From a checkpoint of a small transformer trained on Wikipedia.
Training: a variant of Muon for these matrices, 166M tokens, 5063 steps.
Each number is 128 + 32 x the weight over its row's rms, rounded and kept within 0 to 255. Layers, rows and columns count from 0. The size above them is the row's rms in percent of the matrix's.

# layer 8 MLP up, 1024x128, rms 0.0886, rows 572-598, columns 0-127
size [ 96 106 105 105 103 110 121  97 109 110  97 104  94 101 102 103 106  97 101  91  97 108 103  98 102 101  99]
[[154 106 157  90 145 156 118 149 118  73 136 148 135 117 144 131 182  91  88 163 158 111 108 160  80  85 124  41 162 109  59 143  97 111 111 161 129  48 185 103 166 186 103 160 149 156  61  95 134 131  82  97  81 165 143 152  53  94 168 179 131 135 131 127  99 114 152 118 128 193 111 125 145  83 117 137 105 168 172 120 143 113 167 134 144 124 151 111 133 144  99  83 136 183 125 122 120 157 144 110  96 113 160  86  92 154 136 136  97 119 145 130 147 163  92 139 102 166 154 141 177 125 126 132 191 193 123 165]
 [123 161 168 113 111 164 137 128 109  44 121 112 106  69 118 118 169 131  88 124 137  93 105 142 146 164 135 162  77 125 109 141 131 150 123 184 124 109 130  98 122 157 120 136 124  99 105 158 139 115 102 200 128 115  66 117 115 118 121 109 148  84 169 156 176 154  75 151 160 113 131 102 144 184  98 158 193 110 131  76 152 169  55 170 150 132  88 136 133 177  97 116 147 109  34 176 140 151 137  96 151 141 137 152  93 143 152 122 229  74  82 117 145 124 134 171 131 113 146 110 168  99 115 151 185 102 110 148]
 [ 70  87  95 115 105 111 127 117 116  83 115 147 127 149 150 126 100 215 112 129 133 122  68  71 163 161  99 116 153 123 152 112 116 121 143  89 164 170 152 172 128 154 132  98  87 157 146  55 114 156 118  79  80 110 106 121  20 132 156 177 127 186 146 190 127 189 122 177 121 157 158 145 100 116 156 151 158 113 191 138 124 163  98 129 130  82 139 164 104 108 116 130 140 147 121 152  78 121  83 124 177  99 151 114 128 165 154 126 122 154 162 137 193 130 149 145 143 100 114 150  95  76  80 161  88 157 142  99]
 [115  72 146  78 116 137 109 100 194 138 109 123 158 125 113 168 139 130  98  96 197 196 147 160 120 130 145 141  64 134 141 141 137 103  78 111 107 174 167 153  85 141 117  77 145 136 151 129 124 163 120 114 176 147 154 116 159 163 134 140 109  91  99 121  74 145  89 114 139 124 111 163 117 188 134 124 184  93 140 138  39 134  79  91  74 121 105 139 128 145 131 149  96 103 152 151 115  83 160 179 145 168  98 125 146  70 139 127  86 181 132 182 127 149 104 151 160 180 105 101 100  49  80 159 139 189 113 142]
 [161 162 127 158  83 175 122  92 143 176 168 129 138 101 135  94 128 102 152  93 154 138 128 105 125 108 158 130 124  52 110  91 153 147  81 127 190 159 184  98 114 162 110 126 132 160  92 150 111 162 189  89 131 162  67 148 137  71 124 162 157 136 126 160 162  89 169  67  41 123  79  79 139 204 122 113 181 137 145  77 103 151 153 122 115 107 146 144 119 103 154 116 113 125  91 111 147 145 117 109 103 132 126 123  67 113 160 121 172 130 160 138 130 206 129 163 156 174 108  73  98 143 105 172 136 127  99 174]
 [127 131 154 122 103 144 165 114 133 133 147 146 123 130  95 113 168 136  79  92 119  87  93 173  55 127 140 148 159  97 102 176 116 137  83 174 121 125  81  88 175 198 205 148 115 117 122 149 154 121 136  88 131 156 154 106 129 168 129 113 145 119 189 135  83 130 158 119  81 122  70 121 120  80 125 150  96 135 127  52 158 172  91 102 107 182 131 170 124 101 113  92  67 115 121  94 130 132  98 133 108 160  87  56 128 116 158 116 172  90  53 103 123  93 152 116 176 113 193 142 146 179 145 122 148  80 105 156]
 [195 112 118 136 105 165 184 158 110 188  96  94 184 113  90 138 164 138 111  95 122 186 108 140 133 101 112 162 116 143  99 125 147 106 133 116  73 116  74  83 128  30  89  86 115 112 116 122  86 162 134 149 161 126 128 204 137  92 134 165 114 132 145 115  87 137 123 103 125 105 147 133 166 145 102 138 119 115 125  87 122 173  47 184 141 128 110 124 153 117 155 138  86 100 110 125 146 162 149 157 111 108 141 192  99 158 112 107 127 138  94 176 198  45  69 128 113 130 111 157  81 135 139 188 126 148 105 158]
 [149 130 125 166 112 118 133 153 124 227 157 173 152  96 155 165 153  51  99 139 131 126  71 147 124 147  94  62 146 134 132 109 147 116  68 109 158 131 127 121 148 109 159 140 156  56 115 123 157 148  85 136 168  76 162 190  82 161 136 149 115 142  42 124 146 144 169  76  97 107  93 155 154 132  83 136 175 163 124 153 106  93 135 153 105 132  91 110 114 137 178 119 157 128 100 146 131 136 112 100  56 140  93 135 123  85 103 186  71 120 124  86 126  87 102 135 119 183 144 137  90 117 155 171 142 119  78 108]
 [158 123 145  90 106 130 111 187 129 101 125 144 137  75 154 139 152 167 145 119 147  83  85  58 123 101 129 139 151 110 104 124  86 159  82 130 111  96 132 117 115 158  56 163 159 111  74 117 105 142 186 131 180 122 108 173 176 139 111 244 154 108  55 139 149  98 140 130 115  96  85 127  94 164 124  83 129 114 154  82 135 105 119 117 120 236 105  98 131 137 103 159  81 141 123 165 164 151 129 186 130 175 148 104 147 167 102 119 168 153 120 142 192 121  84 120 155 132 155 110 148 119  89 127 134 110 117 137]
 [115 127 132 202 137  81 185 124 153  90  99  73 158  99 113 155  98 179 133 125  98 137 155  98 157 122 137  93  87 132 191 143  74 137 155 153  68 109 170 113 162  86 121 131 144 151 148  82 171  98  70 127 117  94 101 118  93 167 107 172 163 106 162 105 129 199  87 114 117  93  77 153 154  98 144 105 158  86 166 138 148 202  83 137 233 125 152 164  89 116  98 129 140 105  51 108 130 133 142 125 120 127 115 121 133 170  97 101 130 110 125 147 137 127 134 120 127 145 136  97  84 148  72 126 117 178  99 123]
 [136 136 128 173 136 119 199  97 124 138  94 136 179  75 122 139 126  56 126 113 156 132 118 117 151 102 112 102  69 124 188  81 152 123 124 129 150 131 178 153 166  97 113 175 120  77 137 121 123 134 171 152  76 151 123 101 159  82 150  98 158 148  98 131 148 120 179 149 105 140 111  90 185  95 163 111 167  95 116 158  91 165 140 105 118  95  99 140 157 104 153 178 116  20 128 105 102 109 141 214  96 149 179 165 107 133 124 138  64 181  86 137 143 137 174 130  74 143 112 134 108 140 100  90 122 116 134  75]
 [136 142 191  89 102  92 191 166  82 166  74 100  98 109 138 125 110 124 156 161  94 136  42 100  77 165 129 165  92 117 126 142 169 149 153 119  69 152  97  99 114 174 174 163  92 142 155 150 152 137  80 131 156 119 102 134 112 155  90 149 122  86 133 121 130 142 121 133 164 124  75 110 113 133 158  93 143 101 138  90  92 147 119 185 101 146 183 123 141 153  49 185 139 100 130  84  81 104 164 103 132 141  98 147 153 140 166 135 194 138 105 138 143 126 112 105 180 142 133 164 184  74 118  76 183 145 105 157]
 [ 99 195 120 148 121 134 135 144 100 156 147  73 111 129  87 176 137  88 173 134 140 174  93  50 192 146 112 127  94 123 116 157 170 174 118 115 191 145 113 175 129 144 140  62 141 107 105  92 142 112  86 124 125 126  96 126 109  93 136  81 172  55 192  91 139 165  94 144 106 130 144 103 117 101 129 173 137 120 127 110 117 109 106 133 129  92 123 116 150  76  80 102  71 150 116 170 127 198 184 101  83 137 189  95 144 107 190 129 130 123 117 145  61 115 177  98 121 135  96  93 151 143  97 153 157  88 114 125]
 [157  59 131 140  79 107  59 115 134 133 154 110 104  68 118 117 104 102 140 116 140 127 164 171 164 160 130 116 154 145 147 139 126  79 122 118 149 139  43 205 123 176 197 169 150  71  77 111 120 146 138  70 121 152 129 144 148 138 136 110 112 108  58  76 130 155 160 139 127 143 186  76 125 139 151 116 109 195 169 158  70 164 146 170 120 108 109 138 101 132 147 113 175 125 145  78 125 165 129 132 120 133  92 193 152  61 104 141  97 129 146 126 134 163 118 143 108 121 206 115 147 119 150 164  86 142 101 128]
 [137 163  99 113  65 170  94 107 137 120 115 158 151 158 171 141  69  83 100 124 164 159 117 110  88 109 123  81 131  20 163  99 161 139  99  80 123 142 131 176 150 167 147 101 128 139 136 114 129 141 144 183 174  68 106 168  81 101  74 139 113 131 131 107  87 109 135 160 165 139 122 171 147 134 110 132 171 101 139 123 145 134  94 170 105  99 180 147 147 165 132 103 187 135 156 146 103 143 113 139  70 153 124 113 151  88 127  89 113 123 112 146 168  88 169 136 151 197 152  94 155  90 116 218 137 170  83 105]
 [144 193 142 142 181 120 140 122  76 104 130  58 124 129 144 129 140 103 176 160 122 211 123 112 132 133 140 123 126 118 157 155 150 145  86 125 155 144  92 202 119 131 101 137  86 111 103 129 126  78 149 129 132 102  87 130  83 141 128 137 119 103 111 117  69 130 130 101 106 113 111 129 145  88 152 116 111 123 150 146 141 128 102 136 122  95 129 195 134 155 151 100 164  84 168  90 144 124 133 172 103  85 130 165 197 149 149 160 167  95 139 112  99  33 159 172 128 143  73  46 174  94 114 151 176 217 163  90]
 [157 134  80  71 124 126 160 157 158 119 176 141 122 138 150  90  69 115 119 108 163 130 142 147 114 147 118 136 113 153 111 199 108 126 119 122  93  91 124 108 154 170 140 172 160 125 122 145 134 172 120 121  70 132 134 153 128 109 110  81 117 133 117 103  84 184 120  81 150  73 107 129 160 153 113  84 173 111 130  90 126 111  69 100 140 135 133 213  95 127  80  87  95 133 137 146 174 153 147 136 116 158 169 119 128  99 196 181 148 156 109 143 132  80  99 141  88 216 128  33 101 108 119 201 147  90 142  93]
 [123  89 163 101 119 118 102  78  86 100  93 186 176 130 122 118 191 147 118 108 123 155  86 119 124 123 149 116 104 133 139 199 110  84 129 118 125 140 152  85 110 173 177 114  84  86  88 122 120 125 229 128 147 123 116 157 156 155 138 115  59 115 171 113 173  64  95 186 126 108 144 141 102  98 157 152 192 154 136 142 102 153 166 138 211 131  92 179 138 103 123 172 123 146 155 148 133 136 130 134 135 120 125 117 189  89 198 143 114 107 164  87 169 118 117 113  72  82 140 141  93 130 101 121 131  83 166 106]
 [108 136 167 127 167 121 124 171 171 162 210 153  51 163 138 149 103 181 103  96 129  93 100 126 158 188 133 169  93 141 155  54 146 162 157 192 128 114 171 129  99 152 102 109 138 105  47 161 124 156 137 127 110 119 104 159 167 100 134  88 183 107 138 136 149 134 118 104  96 103  95 120  49 132 149 141 127  95 105 124 139 159 133 122 111 126 106 127 173 175  57  77 135 116 121 168 123 111 132 163 126  60 151 111 149 115 147  98  87 144 116 118 186 123 145 109 156 118 177 129 131 101  76 161 157 101  79  82]
 [127 119 169 108 104 149 178 153 129 139 140  89 127 132 124 128 165 134 131 119  99 146 142 146  71 114 113 132  59 196  85 179  35 125 176 106 132 165 131 144 175 136 152 133 154 133  36  95 156 179 128  79 163 127 104 105 165 161  40 117  95  99 119 104 122 164 108 103 160 122 198 132  81 136  86  82 167 131 148 160 149  81  85 179 148 120 138 179  99 150 181 121  93 152 116 190 180 122 132 147 189 119 150 133 127 118 148  90 136 119 124  97  85 122 114 147 128 147 128 142 142  90  93 131 153 136 112 116]
 [127 117 176 125 131 143 147  90  53 173  98 110  98 111 120 117 111 112 186 132  77 114 135 148 217 143  84 116 132 198 140 117 127 164  95 168  81 125 118 142 112 140  87 136  66 173 150 143 167  99 133 120 110 141 132 141 105 177 133 114 143  70 153 139 103 135  78 117 123 216 146  88 121 154 151 127  98  85 121 109 169 117 161  84 132 179 220 100 142 173  74 121 135  81 154 184 107  98 122 116 106 170 138 137 138 173 134  90 128 118 128 151 148 109 161 150  65  90 159 133 140 165 107 135  81 113 107 160]
 [152 123 107  78 147 129 161 148  97 100 153 139 100 148 158  71 161 104 191 108 108 117 155 171 115 128 124 156 163 136 143 197  93  99  95 124 193 158 140  97 170 118 167 144 179 101  76 125  83 150 169 130 148 124 164 140 123  78 140  76 105 133 127 127  73 109 176  46 116 179  71 161  72 169 122 147 184  92 215 110 149 103 177 126 101  88 103 158 134 158 125 106  87 117 126 120 118 153 114 109 124  75  84  92 108 117 163 133 116 151 144 131 167 135 141 110 168 140 109  96 126 119 117 162 133 142  70 180]
 [ 74  72 127  70 106 134 153 159 145 134 156 134  83 142 111 109  80 148 133  85 126 143 103 140 120 166  87 148 116 104 193 223 150 137 136  67 161 159 181 155 150 143 181 149 112 140 156 138 145 156  77 132 180 159 163 118 103 132  92 166 183 162 128 130 126 126 140 149 165 137  98 119 167 125  66 150 103 170 142 103 134 154  99  41 139 175 110 135 147 153 112 119  72 137 172  92  68 182 122 160 101 111 143 128  93 102 104 172 117 112 109 114 175 112 127 125 103 130 125 190 106  97 104 136 139  69  95 165]
 [137  98 149  94 157 147 134 125 191  64  82 108 138 138 120 149 140 164 143 110 188 139 101 120  97 160 133 171 169 151 120 165 103 107 124 100 208  78  74 175 123 111 107  97 166 105  78 138 140 145 140  49 107 149 149 143  97  98 113 142 149 100 100  72 112  89 154 156 156 154 123 150 108 151 114  96 194 185 112 113 151 123 155 152 157  98 189 164 142  90 144  38 149 130  99 128  98 161 131 185  92 132 165 112  92 106 138 173 113  90 100  75 109 107 148 143 109 106 136 134 135 138 107 134  62 108 164  79]
 [122 150 132  92 167 219 134 143 144  96 176 181  72 151 103 138  64 132 141  93 170 124 139 109 162 152 166 153 111 104 111 117  96  83  73 191 104 148 166 123  69 142  70 108  84  85 109 196 133 126 132 106 134 148 141 156 149 126  66 129 156 158 124 111  84 103  89 112 167 161  91 123 124 163 148 119 123 136 178  42 127 139 143  54 160 100 132 109 171 142 107 122 162 144  88 120 139 106 182 118 108 101 139 163 153 145 128 141 154 171  81 104 141 128 145 129 129 141 176 135 145  81 131 133 114  80  96 187]
 [150  91 140  71 103 148 212 137 136 197 145 135 117 120 150  80  79 138 106 120 126 133  50 130 106 150 112 136  91 162  52 122 132 177 139 143  92 122  95 101 139 148 184 153 106  99  89 187 152 138 101 156 134  65 118 174 166 114 147 179 162 173 132 117 125 176  97  76 136 107 120 118 123 127 131 142 122 182 135 223 125  82  89 115 148 176 140 166 164 104 119 130 173 107 177  93  97  97 118 171 124 111 142 114 131  93 163 127 109  78  97 146 106 147  93 127 152 126 147 113 144 107  83 178 133  82 107 149]
 [166  90 129 118 113 159 208 148 115 146 129 104 147  84 147  94 133 101  93 107 125 103  92 132 113 122 100 124  84 169 163 156 144 101 157  76  84 109 101 194 159 133 145 137 102 154 118 183 137  98  60 157 100 113 114 185  93 156 171 129 109 107 157 132 133 162 117  74  99 115 148  81 140 192 226 168  94 174  96  81 157 160 153 153 137  72  89 115 179 142 181 170 144 106 125 173 144  62 190 131 112 138 159 153 129  92 148 132 134 111 113  91 151 124 107 110 106 105 145 139 144  93 101  99 153 169 136 122]]
# layer 8 MLP down (transposed), 1024x128, rms 0.0744, rows 572-598, columns 0-127
size [105  87 113  93 100 105 128  84  97 112  92 109  95 109 102  93 101  94 104  91  88 108 108  92  97  99  95]
[[117 119  96 178 111  86 130 106  83 123  88  82 132 159 184 158 114  83 122  79  77 193 194 108 191 144 119 175 114 172 144 113 138 106  68 120 105 133  92 150  92 109 150 109  99 110 192 141 120 180 126 143 136  98  95 115 207 166 103  92  90 134 129 171 157 110 145  98 141 139 186 115 129 128 133 102 131 152 121 113 138 187 166 133 102 143  85 112 100 103 174 174 106 120 104 180 123 121 128 112 110 167 122 141 196 180 143 100 129 139 147 156  91 103 124  99 164  47 105  81  94 126 172 159 125  89 120 133]
 [ 21  82 115 100 144 169 162 183 124 197  99 105 131 180 104 138 130 115 139 135 147 175 102 106  81 148 114 155 103  95 125 120 178  93  98 125 104 139 128 162  89  95 156 103 145 132 144 122 122 109 129 120  95 171  89 179 146 150 111 132  73 146  98 147 164  54 118  85 126 150 128  99 112 140 177 187  76 171 135 165  99 111 130 146 154 136 125 161 136 102 171 120 105 167 163 161 138  53 133 128 103 123 119 122 161 127  75 191 103 158 122 148 194 167 107 134 126 179 108  83 115 120 120  97 136  82  79 161]
 [201 202 151 147 129 164 169 137 145 123 140 139 177 153 132 135 120 115 166 167 114 120 109 190 158 159 166 152  41  89 135 112 108  53 111 139  74 135  71 119 126 113  69  98  89 115 102 131 152 126 103 109  83 129 123 196 132 117  88 122 150 116 135 164 143 106  86 111 132  77 104 124 134  73 124 185 132 129 101 117 137 132 114 131 107 142 112  52 156  93 146 137 144 121 133 171 173  57 158 138 126 175 128 136  82 116 135 129 103  62 177 177  74  71 123 148 146 135 178 149 105 159 145 134 146 130 143 157]
 [ 83 135 108 162 120  96 183 145 141 137 108  93 127 136 195 122 204 105 153 105 168 142 168 103 124 160 161 143 152 156 161 110 148  68 130  93 101 158 151 105  56 170 104 180 113 112 129 127 139  97 117 141 111 168 102 103 166 143 112  92  92 139 156 139 134 123 103 152  91  76 138 169  69 136 125 121 127 142 117 119 139 112 124 124 126 142 161 125 144 120 135  99 153 126 118  95 182 157 142 178 179  71 160 157  70 117 119 118  91 131  52 189 167  64 124  73 125  94 114  92  87 186 150 197 158 103  67 132]
 [ 67 112 150  80 149 130 167 123 133  99 148 122 127  84 124 108 142 113  72 139 122 138 123  57 151 175  80  66 145 157 162 169  91  47 172 139 161  95 103 168 115 112 148 119 178 155 123 133 136  73  84 162 124 161 173 119 118 195 126 136 155 158 167  69  94 204  59 139 127 122 172 151 144 131 133 118 133 146 112 116 194 104 103 128 129 120 132 198 149 133 167 159 147 139 115 114 139 124 160 156  85  95 130  92 127 111  75 128 115  85  82 124 123 139  63 110 119  90  98 166 161 155 161 108 133 156 160 146]
 [153 166 115 130 123  94  89  80  89 151 133 155 147 149 136  92 101 125 148 130 100  94 108 157 119  63 110 147 105 106 140 131 161 206  54  96 121 174 109 119 171 149 112 147 192 205 128 135 112 122  86 143 178 101 143 168  87 119 137  87 121 180 112 141 113 137 125 113 106 121 158 148 167 139 141  46 130  56  86  96 152 219 173 130 131 166  90 113  73  83 181 107 146 133 168  90  92 127 156 112 125 166 156 156 132 145  94 105 114 129 131 107 104 116 144 182 145 128 167 163  92 144  97  87 141 124  93 134]
 [123  50  46 130 194 124 125 192  84 129 144 142 108 113  79 116 148 124 144 111 143 129 158 104 100 105 149  90 132  99 114 163 171 135  96 101  68 113 189  95 110 165 122  88 118  87 110  89 129 136 150 131 143 150 138 137 105 174 136 107 102  68 141 168 139  54 130 131  90 178 147 132 151 156 132 107 123 156 133 122 118 183 157  51 147 136 114 110 125 145 133  88 143 139 106 130  72 125 175 128 149 162  92 191 136 176 185 103 137 149 148 194  85 105 118 143 174 105 182 120 116 109 138 168 183 158 100 104]
 [100 147 139  78 109 113 105  69 125  83 116 119 135 172 131 144  95 126 173 132 169 137 198 122 103 123 131 177 137 133 147 116 128 109 159 114 116  76 110 164 115 160  92 226 101 127 142 135  67 128  94 160 147 150  94 137  98 112 116  67 111 131 161 198 103  87 158 123 169 118 147 152 141 109 146 167 118 101 154 169 135 120 141 135 206 137 140 164 184 115  91  94 133 138  99 113 120 121 116  99  96 116 176 128 122 124 151  67 210 134 110 101 140 154 133 129  57  89  66 122 133 149  93  79 122 207 156 153]
 [ 84 198 125 132 105 132 105  48 134 116  91 149  91 159 137 183 109 147 156  99 160 161 151 167 138 193 107 124  98 145 164 126 177 137 146 146 139  76 157 159  85 136 180 121  52 135 122 114 159  59  96 153  79 102 126  68  78 102 149  59 103  98 179 149 167 113 119 102  99 127 137 110 142 105  69 124 128  77 119 139 144 106 128 121 169 111 170 177 183 104 184 132 149 143 135  99 164 131 124 103 142 112  95 125 137 160 202 118 109 157  96 124  75 127 113 153 102 120 164  78 157 120 107 121 128 134 153 163]
 [ 73 126 143 103 158 160  74 188  97 110 142  59  82 149 173 123 108  85 165  91 121  95  52 146  79 147 176 143 173  77 142  91 202  79  71 130 187 119 116 148 104 112 120 131 121 131 141 174  80 138 195 168 144 115 119  64 118 100 135 162 107 143 148 126 150  97 205 148 115 131 124 154 117 120 111 181 135 144 156 132 117 102 157 143 159 157 127  63 169 127 133 144 132 161 140 121 133 160  75 105 111 129 157 129 125  75 132 117 147 148 143 171  73 184 142  91 157 112  90 121 112 123 161 125 117  87 119 145]
 [144 111 147 105 161 154  60 151 104 151 165 136 112  86 121  93  71 144  87  85 116 124  86 151 108 119 125 158 129 121 148 155 108 124 144 199  98  92 136 157 137 159 140 135 161 154 160 124 183 118  66  85 152 124  74 131 160 121  95 144 178 105 108 141 141 148  81 148 138 152 150 106 118 115 107 161 139 121 138  60 142  75 132 129 197 144 185 124 118 129 100 120 164 191 196 150 132 197 103  16 139  97 112 111 132 100 151 138 170 148 140  94  72 144  78  85 159 110 120  78 131 155 138 167 114 143 132 149]
 [178 113 149 144 156 102  77 129 123 126 116 152 139 124 150 114 135 123 169 107 110 124 199 147 134 147  80 179  76  84 203 145 128  71 110 102 144 233 103 152 151 120  76 125  87 111 172 137 110 141 170 135 125  63 147 117 132 116 176 143 130 119 129 141 180 127 123 169 125  88 117  52 167 129  57 130 159 155  44 142  94  91 102 158  76 120 157 123 132 114 130 136 118 194 190 130 132 102  69 123 119 175 167 126 146 141 111 127 131 128 104 109 132 177 127 109  90 132 139 105 120 177 134 104  92  92 120 125]
 [215 129 103 113 135 126 116 108 116 134  45 114 125  87 136 112  94 175 119 161 117 104 172 131  77 111 132 142 208 189 151  76 121  87 129 151  80 125 148  96 123 140  91 140 132 179 117 125 161 146 177 208 111  78 127  96 171 144 128 122 112 153 120 110 136 138 102 121 143  71 114  93 139 158 144 160  78 127 151 123 112 135 151 108 141 156 190 143 145 134 171 132 159  94 121  55 108 115 106 167 177  83 115 104  81 146  68 164 156 139 106 114 133 142  97 132  91 150 198 112 132 103 104  75 119 194 160 137]
 [116 163 122  85  95 153 145 142 162  81 111 174 166 151 166  93 133 135 106 161 108 138 130  63 150 144  96 177  91 117 102 145 152 148 116  96  98 117 147  88 117 118 129 136 110 103 128 137 133 109  55 186 158 120  76 150 103 133  81 134 155 154 147 126 169  60 103 147 157 100 149 172 155 109  53 180 146 101 125  78 103  90 197  94  86 133 155 103 135 115 101 178  94  88  96 147 128  67 139 161 124 104 195  83 196 136 134 111 152 157 131 144 126 145 144 125 131 155 145 118  93 134 103 170 161 164 176  48]
 [120 108 135 170 136 118 171 172 128 148 126  82 146  82  97 146 100 106 183  96 148 141 122 162 131 136 155 224 134 149  84 184 153 109 142 132 149 145 105  83 116 113 144 152 118 101 148  92 106  96  93 149 106 155 167 130 161 119 161  97 139 133 146 122 119 163 123  92 156 102 163  93 152 119 142 113 122  92 143 151 103 125 131  98 125 149 109  92  90 105 149 155 152  64 175 137 198  74 141 133 164 130 174  66 116 135 126 156  30 122 119  91  85 123 119 185  37  26 138 157 132 126 168 125 144 136 149 141]
 [107  28 161 130 117 106 110 119 121 150  73 180 107 136 115 128 133 128 110 124 105  87 120 152 146 127 154 118  75 156 104  97  92 136 137 187 134 152 171  90 153 108 148 131 109 155 159 152 147 141  97 133 124 141 153  81 103  87 139 152 110 150 155 122 189 152 135 157 102 163 190 182 106 134 123 149 142 118  84 138 100 191 151 115 187 124 142 128 127 100 116  97 200 144  64 152 139 162 123 128 113 131 159  77 105 159  93 145 122 170  99 101 132 153 134 113 128 110 158 197  82 173 100  67 137  88  17  99]
 [134 161 143 112  90 134 166 141 123 111 161 133 154 106 171 114 126 167 118 163  60 106 109 171 130 133 132 122 134 109 208  65 140  77 104 128 176 147 107  93 119  94 107 103  99 157 134  75 110 135 177  86 150 181  92 146  90 120 131 142 133  98 124 110 190 101  35 210 131 117 178 149  53 148 118  97 139 162 156 141 126 152 180 157 176 162 105 102 107 108 147 104  83 152 133 143 114 105  87 125 150 186 143 106  97  84 103 116 133 105 127 117 122 124 104 106 126  75 133 161 179 126 157 123 131 163  73 191]
 [117 143 116 131 118 118 130 154 175 114 123  94 110 145 116 108 122 121 108 142  80 122 122  99 159 138 138  67 125 124 114 116 180 185 149 140 134 104 121 158 107 144 129 107 132  58  92 138 158  90  99 132 153 135 167 183 123  88 109 133 138 114  79 121 119 229  94 113 137 168 161 123 142 138 139 142 149  76 153 120 158  63  58  82  76  75 199  68 103  88 174 107 128  89 102 142  83 178 118 139 121 111  96 128 113 160 104 175 164 131  75 180 128 147 157 116 188 195 144 180 160 137 166 128 174 106 112 112]
 [138  80 137 171 100 134 168 104 117 102  81 117 131  90 107 153 179 125 145  73 186 190 121  83  86  87 144 133 186  90 117 156  99 180 141  86 142 144 153 155 130 165 103 111  85 123 122  85 116 108 115 172 215 157 157  75 110 147  76 165  81 138 103 131  91 143 121  92 148 235 174 142 145 112 138 120 152 131 164  75  98 126 125 103 124 168 176 108 117 120 150 134 131 125  86 118 125 148 140  80 160 168  98 135 143  72 128 145 130 110 169 127  79  96 138 155 108 157  92 111 133 134 169  83  93 130 173 152]
 [137 170  95 150 126  61 100  83 111  90  95 149 176 146 155 174 114 122 182 137 149 146  76 122  94 152 136 163 209  89 124 119 199 123  84 156 166 110 139 119 102 133  94 131 143 136 152 124 115 128 138 162  62 106 188 130 115 100 182 168 101 144 131 103 101 114 209 127 160 120 103 176 132 129 158 185 139 144  83 152  97 154 113 113  76 156 127 118 151  91 105 158 158  66  61 107  96 123 132 125  97 128 157 190 157 122 167 167 114  94 144 100  94 134  73 142 123 128 152 106 114 116 158 126 119 135  46 113]
 [139 141 137 104 129 142  73 230 145 118 155 141 122  90 107 193 119  96 154 125 210 117 128 155 127 138 147  92 174  80 129 173 102 103 113 156  97 107 160  98 156 133 179  98 190 147 133 124  99 144 152 114 121 183 111 104 175  96 122  86  69 147 122 145 112  85 139 137 153 127 128 149 148  78  96 133 142 139 133 191 145 123 158 110 154 128 111  91 100 105 154 178  86  91 107  57 104 118  71 203 100 111  90  79 160  72  94 168 122 126 106 138 112 203 122 110 146 143 128 128 110 128 162  80 130 105 154 131]
 [151 119 159 187 119 139 150 149 127 102 113 147 117  90 130 167  98 176  84 106 123 168  80  95 137  95 102 100  82 126 127  91 117 190 148 149 137  61 108 162 150 172 107 113 144  91 162  86 156 127  87 127  79  84 124 148 148 135  42 122 126 116 117  98 192 158 117 166 138 122 100  70 184 121 102  53 165 112 122 145  95 143 135 164 154 150 175 107 135 122 165 127 109 173 121 170  89 172 146 183 113 162 104 102 178  99  84 146 180 129  67 159 106 155 135 152 136  86 162 132 139  97 193 114 130 104 157 114]
 [126 126 112 176 147  88 142 156 143 129 121 141 164  71  75 146 160  95 101 151 146 124 128 160 139 122 181 165  96 172 120 109 132 113 105 136  95 163 109  64 108 152 156 105 186 172 119 122 178 102 111 144 130 114  73 138 144 112 110 144  77 134 103 129 135 146  87 133 163 137 180 189  79  76 128  59  74  83  94 174 113 111 142 187 111 127 121  97 178 113 112 131 139 131 117  86 118 143 120 112 132  78 194 147 116 170 167  93 153 126 171 132  67 132  70 152 182 166 175 136  78 107 165 150  93  68 143  97]
 [ 74 168 127 127  55 133 134 146 102 142 140 102  96 144 107 131 123  98 119 133 102  78 145 187 116 120 135  90 128 135 106 151 142 110 177 113  74 120 213 111 118 106 149 161 137 109 116 119 105 140 106 168 119 153 145 154 145 147 140 150 159 132 151 184  98 151 103 151  66 105 146  89 113 105 123 195  93 144 138 149  69 209 122  97  96 138  78 140 122 127 101 201 122 151  99 129 115 134 121  81 126 142 146  93 104 133  84  85 150 102 141 181 139 154 121  87 151 215 164 100 126 116 188 135 188 132  36 132]
 [148 135  90 127  52 105 129 154 121 148 112 142 212 136 156 151 159 178  82 165 178 133  93 117  98 133 106 106 169 160 147 130 128 200 156 148 174  52 124 134 136 157 147 151 150 144 138 163 148  80 123 136 145 126 112 121 121 173 112  82 103  82 172 133  64 107 133  88  54 130  64 154 146 114 125  85  80  89 103 111 125 150  96 165 143 111 179 125 133 160 108 170 107 133  97 150 122 104 128  58 141  56 128 118  65 138 103 146 139 129 184  87  99 168 183 137 117 138 180 132 122 147 121 114 124 133 162 107]
 [148 194  93 139  96  93 107  94  78 177 165 147 136 108  97 119 131 102 163 126 121 163 151 116  95  86 141 180 190  95 149 133 130  69 129  95 106 195 126 163 160 160 109 150 187 172 164 115 111 119 153 155 142 100 132 128  80 116  88 107 153 106 203  51  60 147 138 158 110  86 157 133 133  93 105 124 170 117 106 106 132 168 137 161  57 136 184 107 131 133 155 108 117 130  96 118 143 118 111 128 139 131  92 149 114 160 141 162 115 122 112 120 170 126 110 151 105  90  72 148 125 173 150  42 195 150 113 164]
 [ 97 206 166 134 171  78  84 110 120  82  77 164 137 126 130 130  97 153 100 132 121 176 183 161 152 111  73 176 141 117 104 111 122 188 137 159 203 141 126 138 119  90 127 103 113 120 148 150 153 162 176 103 128 101  81  92 118 138 127 136 139 146 166 133 118 156 114 159 164 148 114 128 106 130  63  87 148 111 113 102  91 117 119 168 170 182 170 133  74 119  84  99 125 139  92  88 104 116 117 174 171 149  74 190 108 111 119 159 131 116 113 180 143 108 157 155 127 137 158 193  93 114  65  71  67  99 104 115]]